From a checkpoint of a small transformer trained on Wikipedia: 6782 steps.
Each number is 500 + 50 x the weight over its row's rms, rounded and kept within 0 to 999. Layers, rows and columns count from 0. Numbers have three digits each. The size before them is the row's rms in percent of the matrix's.

# layer 6 attention query, 64x64, rms 0.106, rows 51-63, columns 0-63
094:550560492526528422396602460531538524516501486529539469418485494602442524538487510561492463530491427550590477415503542468417504473407521549459605475559453476494440542418512463466433506492493445
088:573584532547495396399574458519494533500506507520534463461455518582438534484543501564462429494548458532543390486543529497406562461442532467440575540553438443532457549457504514452472507572461441
094:505533519441498489416556421556493458541545466445595423368552493490522538564428570499528529516485526501588557496533509440512518533493564522512522426518519542469477486411545464600452510397467435
108:554496600480494369461585457486506561507458559509562489433516469518489578501487533606452446551488480468501474427539477455383431458495520585470560458502453546443486562498600476473495532533548502
096:535497562454571549495572440540547531510466505523490559504431488514511536520575448428490514636535569456466518488495576470402395470487499482462556471508538487437512436484452585490428490443433603
099:474428532494528541588478580419444571491427526511422481551443491519466463473543529553534617460483551450408505536530445509488461468563456397483468556423525500529519508572482571472502438604489477
086:492483385615555536509594490536563451474563507534581470422572471489517453494471543470514512545548471483543455503480519575558526440443462470415505483490467532470541545469431543518506458387416416
097:550613510482563405416435492465449554522478549453472472459568611460406509495451508508516494569495521446471437462540484471482616487569556485526554589477509488446521503477491520526549457596564479
110:528521442481545458438452472524474529528553508532547396479464533514419436492429531546539629542538477487574480591533504443477620457512517422480504585517535543567479510458448542447448489561492416
092:554550576473488422455445488463469565439491495507522498499431530539417486513562480572567521603495457588474450458535571479449533444498494441573472577481482430557534519545481527433522487635430534
104:434403546489494505542415439552435513526521516511408533441539432503589510512444463645491526490560443448506554510510488513384518468486492509454529494526521552468477591499473516510496523532574628
094:472506476449520540473452430569519450527556508461539449516518502467566512461488534466523535555577498468622458466482536436510539595525546497479505512495499497519482380482549480543576470314445572
091:563499517522608460502486533548497463360556441534483487562462474499507554460548524426497566510490475525522499501487455464577575461439591485533416422513523627545496459483516431465555488555415514